Weights of a small GPT-style language model, trained from scratch on English Wikipedia: value embeddings, 6496 steps.
Each number is 50 + 10 x the weight over its row's rms, rounded and kept within 0 to 99. Layers, rows and columns count from 0. The size before them is the row's rms in percent of the matrix's.

# layer 8 MLP down (transposed), 640x160, rms 0.0401, rows 94-137, columns 80-159
103:41 53 52 43 47 70 65 42 36 66 55 44 46 38 66 38 52 40 55 50 51 60 55 78 49 41 45 46 53 53 47 42 45 23 51 62 56 47 44 38 46 39 48 51 58 43 29 62 51 41 49 35 38 33 59 46 60 56 60 54 70 60 57 57 39 51 52 44 47 50 59 46 49 49 39 55 54 63 49 43
107:51 37 64 63 44 45 30 62 51 42 36 46 66 66 56 45 25 33 41 50 68 38 36 36 48 34 47 48 54 48 31 49 53 60 50 57 38 53 66 43 55 39 49 50 53 67 49 35 67 73 44 47 64 43 48 60 72 47 59 61 36 56 43 51 45 39 56 60 36 44 49 55 45 46 35 38 48 34 50 67
096:47 58 60 39 47 40 44 53 52 62 41 46 57 53 44 60 44 36 58 37 52 47 47 43 49 44 40 66 63 51 61 45 43 51 52 48 52 37 70 43 43 39 72 39 41 50 47 57 53 72 43 52 46 56 54 48 55 46 51 50 49 46 44 55 47 59 46 46 53 56 73 54 47 36 46 45 71 60 41 38
095:68 51 49 59 55 50 60 41 59 77 44 57 32 36 51 55 48 66 46 47 38 52 61 47 44 33 40 61 49 65 35 61 53 47 54 51 44 80 47 51 41 53 48 54 40 31 43 41 51 38 52 28 57 51 61 55 50 71 65 63 49 60 48 44 53 45 31 61 59 48 39 48 37 28 58 47 44 38 56 54
097:65 58 56 62 42 41 32 51 55 40 56 29 48 54 48 57 57 38 38 53 40 34 56 55 33 51 55 61 56 54 53 50 76 63 50 63 61 54 43 46 72 38 56 52 44 56 54 51 56 47 45 61 45 41 52 72 51 62 57 53 33 47 64 33 50 51 71 44 67 45 32 57 56 34 57 32 47 53 48 53
097:53 43 35 71 55 53 35 48 44 53 38 56 48 52 41 48 48 60 69 40 62 58 58 65 50 53 55 49 56 53 56 39 60 40 69 58 50 42 51 57 45 39 46 50 43 31 32 56 34 38 20 43 43 51 53 58 36 43 52 49 48 53 50 54 53 44 50 52 61 50 44 58 73 44 49 38 47 51 48 72
100:52 56 52 61 45 43 44 43 46 49 46 59 39 54 56 51 44 64 56 56 59 57 55 49 45 72 71 39 36 68 62 46 64 70 51 67 65 68 42 29 54 52 52 61 31 44 38 47 49 52 58 52 49 48 50 50 36 46 65 53 52 62 29 34 21 44 59 38 61 53 39 60 53 41 56 47 38 53 57 41
100:51 47 53 48 70 51 46 64 55 70 59 51 50 48 53 58 61 59 58 44 54 35 48 56 49 48 38 58 69 76 54 36 45 61 48 41 47 58 49 35 37 40 45 28 65 42 39 39 48 75 47 51 71 52 53 54 46 44 47 36 51 44 48 42 45 41 38 44 37 59 35 33 45 50 53 47 68 58 39 50
107:48 66 50 48 36 46 59 32 57 74 57 57 55 38 42 42 52 55 51 50 54 51 47 63 61 48 48 40 45 56 56 47 50 65 47 70 50 52 56 46 47 64 42 49 45 62 66 52 53 39 49 46 42 31 44 66 68 53 42 45 58 45 67 54 47 50 45 32 56 43 44 65 40 52 57 35 54 44 54 32
111:49 48 41 56 47 47 49 54 53 43 19 63 40 59 47 50 45 54 84 44 65 26 49 47 52 44 57 40 50 73 56 56 53 28 47 41 55 35 45 61 59 45 51 49 50 65 40 43 66 39 45 38 66 50 43 45 52 52 50 40 44 62 45 52 48 74 42 48 39 48 47 41 48 40 53 42 38 47 50 49
105:47 51 69 59 42 44 42 52 47 41 59 40 50 49 47 48 61 54 62 43 57 51 50 37 46 50 55 59 49 54 48 40 58 40 53 57 55 49 70 56 58 46 44 37 32 60 38 51 56 68 34 38 57 56 63 58 36 34 57 55 64 53 45 42 35 44 46 61 33 56 49 53 55 39 38 53 53 45 54 49
091:58 39 42 52 55 63 43 52 55 32 59 30 55 40 61 55 53 56 51 33 66 38 57 35 53 40 60 48 70 39 77 38 58 67 36 52 57 48 60 33 69 52 51 64 70 40 39 61 53 63 63 48 46 41 58 54 42 37 45 62 34 42 51 57 41 59 50 57 70 30 52 51 57 41 55 46 38 33 66 46
116:55 37 63 53 54 33 58 41 67 65 62 21 63 51 48 57 55 63 37 62 38 63 53 46 47 38 39 51 58 42 52 49 39 56 42 57 43 28 39 52 46 49 51 50 32 48 39 58 37 54 48 69 53 46 46 36 56 57 60 52 39 55 48 40 59 31 54 60 50 53 74 59 31 42 55 43 58 44 64 59
110:46 44 67 63 46 30 65 51 39 43 55 20 56 50 49 45 48 45 54 53 42 51 60 60 50 65 43 42 30 51 61 47 53 35 47 45 43 49 66 59 57 35 46 54 48 51 50 52 46 51 52 52 45 51 37 61 56 46 57 47 73 65 45 44 40 56 56 48 47 44 37 47 40 63 55 69 38 31 61 61
092:41 62 38 45 66 46 48 53 56 50 55 50 49 44 54 45 33 52 50 48 61 58 51 52 51 61 54 60 41 39 33 48 44 57 53 45 47 37 58 60 39 47 67 42 52 47 48 54 51 52 47 67 47 33 58 47 54 35 65 63 62 56 59 52 45 35 58 33 61 44 27 62 64 35 52 57 38 48 66 34
100:67 48 65 53 57 59 47 22 51 61 64 42 41 62 51 69 63 65 52 35 68 36 64 73 57 39 41 47 32 45 41 67 49 45 63 63 41 48 50 53 50 69 48 43 56 30 55 53 46 53 47 55 45 42 56 55 47 30 34 41 49 37 55 48 51 60 48 61 49 41 54 43 60 53 47 57 51 57 50 31
096:50 43 62 53 46 46 50 46 50 54 49 42 49 60 51 71 53 55 42 52 50 58 28 51 67 56 67 40 41 49 55 40 51 58 39 60 48 47 48 69 40 50 63 47 57 44 31 44 43 38 54 41 49 61 43 52 56 63 46 66 68 57 57 41 57 44 41 56 58 45 40 34 34 32 22 42 50 51 46 50
093:51 50 44 45 42 41 68 43 55 56 53 63 33 37 52 34 48 50 63 48 54 79 40 52 39 32 49 51 68 38 67 37 57 42 69 47 46 55 57 70 38 43 58 42 58 47 46 64 38 51 47 53 38 47 52 66 47 31 37 57 48 27 66 62 51 50 47 55 49 57 59 40 46 55 49 51 51 50 43 44
102:45 38 64 60 70 67 50 47 59 31 47 42 59 45 49 28 47 45 37 58 51 58 56 53 47 33 65 44 52 58 49 41 38 60 39 47 48 52 65 49 50 54 70 47 36 34 54 50 61 54 46 51 34 61 36 52 61 50 58 38 48 46 52 42 52 41 38 51 59 57 59 64 68 39 64 57 40 37 47 53
101:59 62 54 56 55 55 49 42 49 61 75 41 53 50 60 60 43 44 57 49 41 67 46 47 46 40 34 59 40 52 66 58 48 45 55 42 49 59 54 48 45 70 52 40 52 38 42 57 34 44 56 53 74 60 53 57 38 41 67 56 39 49 45 41 50 67 57 45 45 38 52 24 46 63 42 45 53 59 55 41
110:59 54 66 45 41 69 55 42 49 63 66 23 52 50 49 40 52 39 63 50 55 56 54 45 52 27 59 53 58 41 30 46 55 44 42 61 44 38 43 29 49 47 41 50 29 59 44 63 63 44 43 46 58 56 53 69 43 55 35 65 56 37 68 51 50 51 29 42 57 47 47 56 45 50 52 56 48 53 54 57
095:42 65 40 57 51 39 41 42 63 40 32 50 52 48 47 36 43 33 62 59 39 33 63 45 58 43 44 49 39 44 69 57 61 52 41 46 39 57 41 51 48 56 61 56 52 59 37 57 60 49 54 65 52 41 59 39 57 51 35 60 49 46 64 37 46 69 48 45 65 39 52 52 36 29 63 43 66 39 42 43
086:33 30 48 54 61 52 47 47 49 61 43 48 56 51 61 63 44 56 57 66 53 42 55 44 60 44 45 43 49 51 48 45 50 46 44 57 46 46 49 44 45 46 70 57 44 46 50 63 59 15 53 52 41 36 80 25 72 53 34 50 52 60 45 54 51 49 66 46 46 40 29 47 49 56 39 50 32 54 44 45
097:38 51 51 52 62 41 48 52 30 51 54 61 65 28 47 46 52 54 50 50 53 49 45 41 52 54 56 44 59 24 31 68 53 34 53 53 37 67 58 38 48 44 61 35 47 67 53 63 47 60 49 58 41 54 54 55 57 45 56 64 42 67 54 39 41 62 40 64 31 56 59 47 22 56 50 40 44 40 49 58
105:52 74 34 49 37 44 50 49 60 48 41 36 43 55 48 51 58 35 53 45 48 47 51 40 57 50 55 81 62 53 53 49 45 53 30 61 47 54 68 47 44 52 57 36 39 63 68 57 51 63 60 54 34 34 43 66 44 64 61 35 29 54 44 56 40 52 43 44 56 30 47 54 48 64 57 62 44 49 57 64
100:56 50 62 55 51 74 58 54 70 57 21 44 52 59 58 39 45 46 45 43 63 43 47 47 54 39 43 39 55 57 42 58 50 38 55 51 47 42 44 57 39 69 71 54 63 59 48 48 38 51 67 48 41 42 59 39 56 43 44 48 66 46 37 55 36 54 49 42 48 57 52 40 48 37 47 72 48 73 60 36
097:47 44 42 64 51 54 51 44 56 46 50 55 56 45 44 63 46 62 48 19 52 44 51 50 55 58 56 54 60 65 46 63 41 41 60 40 74 49 72 48 53 47 54 49 54 32 39 51 44 43 53 42 43 66 64 50 62 56 52 49 60 53 56 54 44 64 59 46 65 44 46 42 32 59 68 62 39 50 56 38
104:32 38 55 52 47 62 48 51 35 50 60 55 41 49 69 57 53 55 44 56 58 38 42 60 42 63 67 63 38 50 25 43 52 68 52 46 46 38 40 47 47 53 45 59 61 58 24 47 52 58 47 64 39 65 49 47 43 37 54 47 33 48 55 51 52 27 40 46 61 55 42 52 54 50 55 42 76 32 44 66
098:65 50 60 48 55 43 33 52 57 43 50 46 52 30 34 52 68 49 45 47 43 60 61 40 39 50 59 46 39 54 47 68 43 60 52 36 49 36 43 35 47 47 44 60 28 29 52 46 57 51 42 41 52 30 49 53 68 53 47 34 59 52 63 36 63 54 62 35 43 54 59 50 43 33 60 45 46 57 50 51
098:35 62 24 49 44 49 48 44 55 53 55 51 47 53 34 51 36 49 44 68 43 60 40 62 26 66 52 53 58 60 46 66 58 34 56 55 40 45 47 52 47 64 59 67 68 50 61 53 64 46 42 53 41 54 53 24 58 54 43 59 50 44 31 48 60 48 63 41 59 48 55 44 58 47 37 46 48 56 41 58
085:60 39 41 43 47 59 59 49 59 45 46 65 31 43 36 38 57 49 43 50 55 47 38 44 36 73 55 54 54 36 49 50 66 50 59 44 49 56 46 48 50 56 52 52 46 55 37 45 51 45 30 33 65 44 47 54 57 63 59 37 44 56 49 45 60 47 47 69 49 53 54 55 62 55 62 39 60 51 52 53
098:57 44 61 58 52 49 49 58 38 35 51 51 38 50 49 46 53 33 49 50 33 55 53 42 43 46 49 53 57 43 59 47 39 61 55 56 44 58 56 54 60 40 42 46 44 55 55 48 45 56 50 51 40 49 52 63 41 48 69 40 50 50 45 62 53 49 58 34 40 49 57 61 57 50 56 48 47 53 34 57
105:56 53 55 51 53 50 24 35 63 41 53 44 56 46 50 55 45 47 49 37 52 60 62 70 61 46 55 44 34 58 61 54 44 50 53 50 53 54 60 49 60 57 52 47 49 45 45 51 52 56 71 57 68 40 38 64 53 40 44 44 66 53 64 45 50 68 40 48 30 51 43 48 32 53 38 55 55 50 42 44
088:45 56 56 68 49 55 44 49 46 43 59 52 58 52 59 34 45 45 47 35 70 44 66 51 51 60 66 53 47 39 54 50 37 32 49 52 60 33 61 50 48 31 64 50 46 61 44 32 51 63 62 54 68 58 58 58 43 34 52 50 48 39 33 50 62 51 63 38 34 52 61 52 38 59 57 28 51 67 41 47
108:50 45 46 39 41 64 35 62 64 46 33 56 45 57 42 74 45 51 46 43 66 27 63 35 52 38 47 49 32 57 47 52 40 65 46 58 60 58 55 53 56 51 51 61 50 43 74 57 71 65 33 59 28 51 61 41 51 32 41 58 68 59 51 55 50 54 44 48 61 57 35 57 39 49 50 63 53 55 60 43
101:48 53 65 43 53 40 51 36 51 46 42 62 62 38 56 54 58 60 26 65 51 51 32 54 41 45 60 39 51 47 37 46 47 53 61 33 52 54 64 50 49 52 47 36 58 55 65 60 38 57 48 57 66 35 52 56 53 54 44 38 81 31 63 59 78 53 50 30 63 49 57 55 51 52 48 44 53 46 48 44
100:43 36 43 39 37 50 53 33 55 47 57 51 54 45 84 30 55 27 54 50 68 48 53 55 54 47 72 49 54 42 44 49 50 51 50 56 49 41 37 50 33 80 52 66 43 44 54 62 63 53 55 35 61 55 55 60 54 54 42 74 43 34 54 54 43 64 41 51 57 59 48 55 53 48 57 55 37 48 71 36
103:37 64 67 52 59 46 45 48 43 27 44 48 45 53 35 56 50 27 55 53 57 51 48 46 68 44 38 43 43 54 47 46 60 48 55 48 56 44 52 61 52 57 43 50 39 55 58 50 48 58 55 46 43 37 52 35 48 40 58 40 61 50 29 45 55 48 56 39 47 47 53 50 54 71 44 33 62 50 44 40
102:45 44 32 49 40 58 50 56 62 63 64 48 64 46 54 59 36 57 54 37 57 53 40 64 26 59 67 43 47 40 48 48 51 51 35 52 41 56 43 62 53 56 63 72 63 50 47 54 66 28 44 53 55 39 53 35 47 38 48 53 49 28 55 58 60 40 39 37 53 54 43 41 52 55 40 44 53 44 69 45
092:52 51 24 48 59 44 59 46 47 32 59 51 27 54 42 52 39 69 57 45 42 51 51 54 55 46 45 53 71 55 73 40 42 47 55 59 53 47 55 62 58 65 60 33 62 55 48 53 54 59 55 44 49 54 43 48 59 67 47 49 49 26 53 30 61 44 26 50 46 52 56 55 38 45 51 79 44 35 52 65
104:51 38 65 55 52 67 46 58 47 64 51 35 52 73 51 65 45 54 53 42 43 52 45 52 49 56 35 47 41 47 49 43 44 62 65 68 41 53 62 26 47 47 47 36 59 56 56 41 55 56 47 83 46 59 35 61 51 45 44 50 56 55 56 47 58 56 60 42 50 70 48 67 33 47 53 39 51 76 52 53
095:35 47 45 48 53 55 53 46 55 32 45 42 42 41 45 47 50 56 59 45 44 28 60 49 49 46 52 60 43 63 28 43 44 58 61 45 41 48 24 57 35 46 69 58 58 69 38 48 55 56 57 61 38 62 62 61 67 39 40 49 61 46 50 63 60 40 49 66 61 41 48 39 41 46 46 28 62 40 40 55
102:49 47 65 38 49 44 51 68 41 43 38 42 52 46 67 50 49 65 42 30 36 54 72 46 49 57 44 64 58 37 51 43 55 43 61 47 49 50 51 48 63 67 36 50 40 43 49 57 48 52 44 43 43 50 45 57 51 51 57 38 51 38 48 41 45 57 62 61 46 58 23 29 51 41 30 39 51 46 63 40
103:55 56 60 44 41 56 44 50 50 49 54 51 64 37 42 49 64 62 59 48 42 43 56 46 37 38 45 47 45 66 58 28 45 55 51 38 53 34 45 46 46 46 58 43 43 65 48 53 53 45 73 36 75 46 41 65 73 27 50 33 61 23 54 48 58 42 38 60 37 58 43 37 47 49 44 47 47 57 31 44
# layer 8 MLP up, 640x160, rms 0.0445, rows 95-138, columns 80-159
108:39 52 44 37 40 45 46 27 50 33 44 63 49 47 40 39 34 49 34 58 54 51 52 53 43 55 69 54 62 61 45 49 55 49 25 48 74 58 49 28 33 33 41 51 52 53 47 56 46 49 52 40 61 61 50 35 37 55 34 51 40 65 49 60 51 50 52 44 42 44 45 58 40 40 64 40 53 50 41 50
099:50 51 42 48 48 50 41 58 32 43 55 67 36 50 33 57 32 51 53 64 35 44 44 47 36 47 43 42 57 61 52 41 45 71 51 50 42 29 64 44 41 45 52 47 47 63 69 46 40 43 52 30 61 54 62 43 48 50 48 28 38 64 43 57 48 44 49 36 56 31 70 73 63 45 43 64 59 53 45 42
095:43 63 53 51 49 46 56 45 41 51 73 34 42 49 55 53 51 43 58 57 60 62 48 64 50 70 55 51 50 68 78 56 41 48 46 56 54 52 55 42 58 58 35 32 40 52 49 60 62 32 46 33 31 51 45 32 29 61 40 66 54 54 42 57 51 53 57 61 37 43 57 68 43 47 26 60 53 66 29 67
097:39 61 46 58 48 50 51 52 37 47 55 39 49 55 54 36 43 53 36 67 38 57 63 49 54 64 59 50 40 41 59 47 41 44 48 59 38 46 43 31 32 45 59 59 40 44 46 62 56 37 57 58 50 63 54 38 41 49 37 33 44 62 52 44 50 46 72 55 58 50 50 63 45 36 51 75 42 45 54 49
101:55 34 53 45 51 48 46 64 37 42 47 49 40 68 56 63 55 48 57 37 31 58 46 47 34 52 46 51 51 41 31 39 46 48 46 44 38 57 61 65 53 42 44 39 41 50 63 38 66 61 58 26 58 57 44 44 62 59 47 64 66 67 41 55 52 31 57 38 56 51 45 24 57 60 42 71 36 67 64 49
099:61 50 31 49 42 44 37 37 56 34 57 44 46 45 60 44 54 41 49 44 27 58 43 51 41 60 40 51 52 57 47 56 52 55 44 58 69 40 57 46 40 35 52 43 54 42 56 53 53 35 64 57 39 39 33 50 48 44 44 50 69 60 73 78 47 61 42 39 51 66 40 60 46 41 46 57 53 71 52 44
107:45 52 46 64 53 44 39 44 26 57 56 56 67 55 43 60 31 64 49 43 44 36 46 34 56 57 64 58 45 58 50 55 46 46 52 41 61 62 49 40 53 49 36 39 44 45 48 41 33 63 59 36 49 37 66 51 43 61 47 53 53 58 55 70 43 46 47 62 46 43 46 39 62 28 48 58 48 41 38 59
100:34 55 38 60 53 49 42 53 44 35 70 49 40 47 44 35 50 69 50 51 43 48 39 35 41 49 50 58 29 64 56 42 56 36 48 36 42 26 60 49 60 55 45 50 52 47 55 57 49 27 53 51 54 59 58 52 49 51 38 46 54 56 39 49 55 50 45 49 45 59 48 61 47 48 65 44 46 55 34 54
119:63 39 33 58 59 60 47 56 50 36 85 36 52 50 81 34 39 65 41 63 32 52 52 54 29 57 63 55 46 50 39 44 46 46 52 35 49 51 50 54 33 51 52 61 45 46 49 39 41 45 54 51 61 57 51 48 42 45 39 53 43 57 74 34 46 59 66 33 64 49 41 57 49 64 37 72 45 28 36 50
106:52 38 42 54 54 48 70 53 47 45 64 48 37 49 65 58 38 52 48 56 53 51 32 45 46 42 33 58 26 51 52 35 48 44 62 39 64 70 55 58 49 55 55 58 40 52 50 39 45 51 48 59 55 69 58 49 55 45 60 50 54 56 61 40 63 47 58 67 60 33 57 60 40 53 43 48 61 50 60 71
092:46 51 46 61 40 31 48 41 49 48 46 51 54 44 72 52 46 45 23 69 56 54 40 38 58 52 39 29 40 55 60 45 61 52 65 61 66 57 52 49 37 63 51 49 39 42 67 35 39 29 65 55 51 56 64 48 59 45 50 29 51 63 41 57 64 54 42 67 60 58 56 50 50 48 35 43 62 38 49 46
115:45 56 48 59 37 62 70 40 46 52 59 26 37 63 40 46 63 49 51 63 41 56 54 34 58 50 41 78 56 64 60 69 35 62 52 39 67 52 42 35 37 71 53 45 60 51 69 47 58 47 43 54 56 59 64 42 41 61 39 51 47 58 52 39 50 54 54 58 43 37 53 48 37 54 50 56 52 51 47 62
111:48 27 41 56 46 50 52 55 62 42 55 56 65 52 47 44 37 69 47 42 50 43 73 56 56 50 68 52 56 69 43 58 64 46 52 56 51 52 40 42 55 46 47 49 49 54 61 45 53 62 45 47 65 64 46 53 34 53 50 47 39 43 50 74 51 48 58 53 35 41 71 31 47 46 54 57 60 51 35 61
091:54 45 39 36 59 31 44 36 48 60 68 60 49 60 50 44 62 59 57 61 56 26 50 34 44 44 49 24 64 60 57 55 47 42 65 42 38 61 53 46 56 64 36 27 51 41 55 53 46 62 53 29 43 56 54 54 58 71 27 40 52 52 54 55 48 59 78 36 53 53 56 61 38 45 45 51 38 37 52 75
102:31 65 48 44 49 58 49 68 62 39 47 63 57 70 54 45 42 58 52 51 46 42 48 53 50 61 49 57 41 37 62 52 38 41 51 39 67 55 40 47 43 42 46 63 61 61 55 38 66 47 56 54 48 72 34 49 51 54 35 51 60 46 65 49 50 58 35 59 29 54 57 54 48 57 47 43 52 62 54 45
093:49 36 41 62 37 39 68 41 62 53 59 56 42 57 48 35 50 49 39 60 49 57 35 55 51 62 43 53 41 54 57 39 58 55 55 33 51 40 41 67 54 47 60 43 53 47 55 44 50 68 51 44 33 45 68 41 64 51 40 62 65 42 41 52 44 47 55 45 54 51 49 59 66 21 53 33 56 32 41 57
093:66 29 47 47 62 56 36 57 52 38 43 57 56 54 42 34 48 50 49 43 55 49 41 58 47 40 48 63 53 43 62 38 37 61 54 46 62 58 60 58 46 57 50 45 58 58 57 56 46 45 73 59 60 37 65 45 52 51 48 50 61 68 31 37 64 69 61 36 33 58 46 52 51 37 59 59 44 54 56 55
103:41 51 38 44 58 54 71 59 47 41 70 72 54 59 59 46 56 49 53 39 42 52 41 54 35 48 48 58 32 53 34 72 78 57 64 41 37 48 46 50 40 45 63 47 56 55 56 27 55 65 46 52 55 64 47 44 51 54 49 60 49 48 70 58 32 30 55 44 38 67 54 49 52 48 63 47 65 41 56 45
099:54 58 50 59 51 44 42 59 43 47 60 41 57 50 45 44 34 56 33 60 44 60 58 49 53 63 51 56 49 62 59 57 62 49 48 42 50 41 51 43 35 61 39 52 31 31 41 54 26 67 38 64 52 57 37 50 54 65 24 56 40 51 60 69 38 57 55 46 51 58 72 48 49 48 61 55 48 45 39 46
116:56 22 44 54 55 64 62 59 39 52 50 51 45 53 47 43 43 67 51 49 51 45 54 49 41 73 35 53 41 53 53 68 59 54 60 62 39 39 61 49 47 51 50 45 37 51 53 38 32 59 52 67 39 53 63 40 39 59 43 50 53 59 50 54 62 54 60 56 35 40 53 38 42 42 51 63 43 59 37 69
095:42 50 40 33 51 50 54 56 38 45 65 56 61 47 61 35 39 47 54 54 47 43 32 40 43 36 46 41 48 51 65 51 44 53 49 41 46 44 57 37 32 68 31 47 45 55 58 43 54 54 52 63 44 63 49 45 42 57 46 58 56 44 67 66 65 39 52 51 41 55 85 67 39 47 34 39 48 81 45 49
086:48 39 61 47 44 41 59 48 56 47 65 46 67 53 54 55 58 39 55 46 49 58 34 58 48 39 54 35 27 43 46 44 41 62 42 46 47 40 45 59 55 41 50 56 61 61 54 49 33 52 51 35 57 65 50 55 34 35 52 47 48 47 46 52 56 55 42 61 70 69 60 76 59 46 51 52 44 50 54 57
096:44 43 58 36 54 60 50 50 36 53 50 66 63 38 35 55 46 50 55 55 41 40 47 45 55 57 66 45 60 38 57 52 56 59 63 28 43 45 49 58 48 61 56 48 44 51 58 59 39 38 59 36 54 64 64 55 58 48 43 47 48 58 37 56 65 56 35 44 60 63 54 54 43 44 41 65 54 59 43 47
103:45 48 39 57 69 46 45 35 45 48 47 36 51 58 54 45 57 68 36 58 48 44 50 63 50 55 60 74 58 63 41 50 61 61 67 53 45 52 44 29 45 41 50 55 37 34 79 54 37 33 53 44 42 45 41 53 39 58 49 54 43 76 47 51 35 54 53 41 58 40 41 37 53 43 60 41 31 59 65 44
101:45 51 42 55 36 50 47 48 62 37 49 75 40 59 65 46 67 50 49 50 62 33 44 39 52 44 47 45 47 57 32 63 46 43 50 60 56 39 34 56 46 55 46 31 50 40 51 57 45 50 53 68 36 64 54 60 50 67 53 62 38 59 48 49 41 41 68 38 47 77 60 58 35 48 56 71 55 46 65 57
095:47 38 50 36 41 61 55 53 50 28 53 54 43 54 32 27 53 63 51 67 45 58 44 43 44 45 38 56 54 37 43 51 46 48 75 31 57 28 47 48 35 48 55 48 56 51 63 61 40 51 54 38 52 52 43 58 45 50 43 57 57 49 53 37 42 56 55 69 59 70 61 48 60 52 35 42 34 55 52 45
104:48 31 41 56 48 60 63 61 36 52 55 57 54 47 75 54 41 58 60 60 52 72 45 69 53 55 30 45 31 49 63 53 52 35 40 42 38 40 39 57 35 52 51 60 54 42 55 44 29 62 53 64 58 49 47 54 41 44 36 58 52 50 74 53 59 41 49 49 61 51 53 49 52 38 49 53 50 42 43 63
101:56 45 50 54 47 42 58 45 55 47 50 50 56 57 66 62 51 62 33 58 40 56 54 41 31 42 36 55 61 51 63 46 55 59 68 52 23 59 52 45 51 72 39 69 44 46 48 47 59 29 48 59 36 52 54 46 48 49 32 60 56 55 52 52 71 57 50 60 41 42 42 48 53 43 41 55 33 70 28 43
098:83 43 43 49 34 57 64 46 55 48 53 53 38 71 49 57 32 59 36 62 48 41 59 37 61 43 43 44 40 49 45 53 44 49 62 67 43 64 56 49 36 46 58 54 41 48 59 55 49 60 52 32 43 51 43 46 43 46 58 30 65 45 55 46 49 50 56 37 62 64 48 37 42 44 33 59 56 40 63 54
090:44 56 47 62 27 63 36 55 43 53 54 44 52 64 54 58 48 54 44 41 49 53 49 58 52 43 49 40 32 41 41 52 39 48 56 34 58 45 58 55 46 43 54 37 68 55 60 53 56 52 52 48 56 64 52 49 41 44 40 45 48 54 43 70 32 49 66 34 34 49 65 27 48 54 44 51 38 41 56 42
100:40 60 42 59 41 59 55 45 46 44 51 39 56 56 66 48 56 43 36 44 43 59 52 50 50 49 63 52 32 40 41 54 60 37 68 49 31 33 52 42 29 62 61 40 55 42 57 43 50 34 41 58 56 59 66 51 51 47 59 49 73 61 65 67 53 37 59 37 57 51 55 59 62 58 36 56 65 60 49 65
103:58 65 47 52 33 51 46 59 35 52 57 46 50 57 41 64 51 47 44 49 34 55 35 38 44 57 53 70 31 52 47 59 58 63 41 31 55 50 36 39 40 52 42 55 52 51 50 49 45 57 36 52 51 43 45 42 49 48 51 63 56 75 51 55 54 50 55 45 51 62 41 32 44 64 37 54 60 55 47 53
086:52 51 52 69 44 56 60 50 35 30 52 33 48 54 54 47 59 45 47 30 49 58 43 45 53 43 35 54 55 40 41 50 60 54 56 62 60 48 55 52 53 65 64 45 63 54 66 53 48 57 57 41 49 73 66 34 41 34 57 43 47 49 41 58 44 46 49 50 39 66 61 44 70 43 54 46 44 59 33 39
108:43 33 44 35 42 67 65 36 39 56 81 59 48 55 61 50 59 54 54 64 41 59 46 65 46 53 60 43 54 35 47 50 38 51 58 57 53 43 49 63 29 49 46 66 50 66 54 46 59 43 48 29 48 57 55 56 55 57 62 42 45 47 42 58 57 40 55 62 52 51 68 64 53 41 24 39 54 57 66 52
098:45 41 39 55 29 32 66 41 41 51 58 49 67 46 30 40 53 57 56 46 44 29 55 67 46 72 49 54 59 62 59 52 57 42 59 54 58 40 56 52 46 42 43 56 37 37 53 51 57 58 63 38 30 52 49 47 44 49 33 45 52 46 61 68 55 45 48 49 38 52 49 45 55 46 50 44 43 47 48 30
101:38 45 51 52 56 59 43 63 50 51 65 43 69 40 43 41 43 66 56 40 39 47 50 54 46 53 56 49 58 56 41 57 69 53 33 49 42 43 49 43 63 61 46 52 54 55 70 42 57 48 61 45 59 60 57 42 42 61 45 76 52 64 57 46 53 41 57 33 32 39 43 36 75 35 50 52 44 49 45 42
100:55 31 21 37 44 59 58 38 64 41 58 57 55 60 58 44 23 55 43 51 27 45 61 69 40 52 43 51 41 58 49 58 51 39 55 48 50 42 47 38 52 52 59 55 50 56 56 56 54 52 52 49 47 52 59 42 29 64 43 63 25 67 70 51 71 34 59 61 60 61 41 54 68 42 45 39 48 62 40 68
099:51 33 53 51 64 46 47 40 49 48 47 55 54 52 54 19 40 41 36 59 43 43 60 35 58 54 46 50 52 61 44 53 48 50 51 27 41 70 43 48 57 55 49 44 35 51 68 46 57 60 74 49 46 52 40 52 53 57 52 63 37 50 39 47 53 50 77 57 42 60 63 48 61 72 50 62 45 58 61 54
089:30 53 43 59 30 48 48 44 38 50 51 60 61 50 32 46 73 44 62 49 47 59 15 58 37 57 44 52 41 65 68 44 43 40 57 46 65 58 48 51 55 32 34 38 55 38 58 56 52 40 38 50 46 47 42 34 52 56 34 57 62 56 50 49 56 51 54 67 48 60 38 49 67 40 39 37 53 58 40 58
098:49 59 46 39 43 47 52 58 52 60 64 57 74 47 49 56 47 62 49 56 29 49 54 56 43 65 50 37 31 57 56 38 52 57 43 58 58 48 44 67 48 49 53 36 54 53 68 45 66 43 39 40 40 47 52 47 41 59 49 50 55 39 43 39 57 61 47 43 71 58 53 59 58 47 34 33 54 39 58 45
097:51 55 25 57 47 43 45 56 42 39 58 46 53 50 68 48 53 49 53 64 40 48 58 72 48 54 58 42 30 54 60 41 64 52 59 48 39 33 30 41 39 58 50 31 43 58 53 64 60 33 48 52 37 58 46 51 36 62 47 54 51 48 45 53 59 48 66 61 52 61 58 46 46 54 47 41 62 70 49 53
101:45 44 55 43 56 44 38 49 41 43 38 37 53 59 75 55 56 50 42 42 53 44 64 52 60 59 57 54 49 58 65 51 45 34 60 34 54 59 37 40 57 53 35 56 32 44 50 55 60 41 42 38 55 49 66 53 47 72 38 50 50 54 43 44 55 57 72 50 61 66 54 40 46 48 38 37 56 60 42 40
106:58 57 32 38 51 76 54 36 41 48 47 47 65 50 42 41 43 42 42 40 44 53 50 50 47 33 65 45 40 55 44 70 68 52 49 51 47 57 49 56 43 60 36 25 38 33 53 43 56 50 62 40 57 55 46 48 57 54 36 50 36 52 49 52 40 46 75 57 58 51 61 38 57 56 53 45 38 48 27 66
107:53 48 35 39 49 57 59 37 63 34 46 47 64 64 65 57 47 65 46 53 59 35 64 34 51 59 36 44 54 59 51 42 46 59 65 63 40 52 53 42 49 53 57 57 48 32 56 38 62 47 51 42 49 46 56 47 54 56 45 43 42 41 61 56 54 34 64 28 51 45 46 47 48 17 65 59 58 41 59 58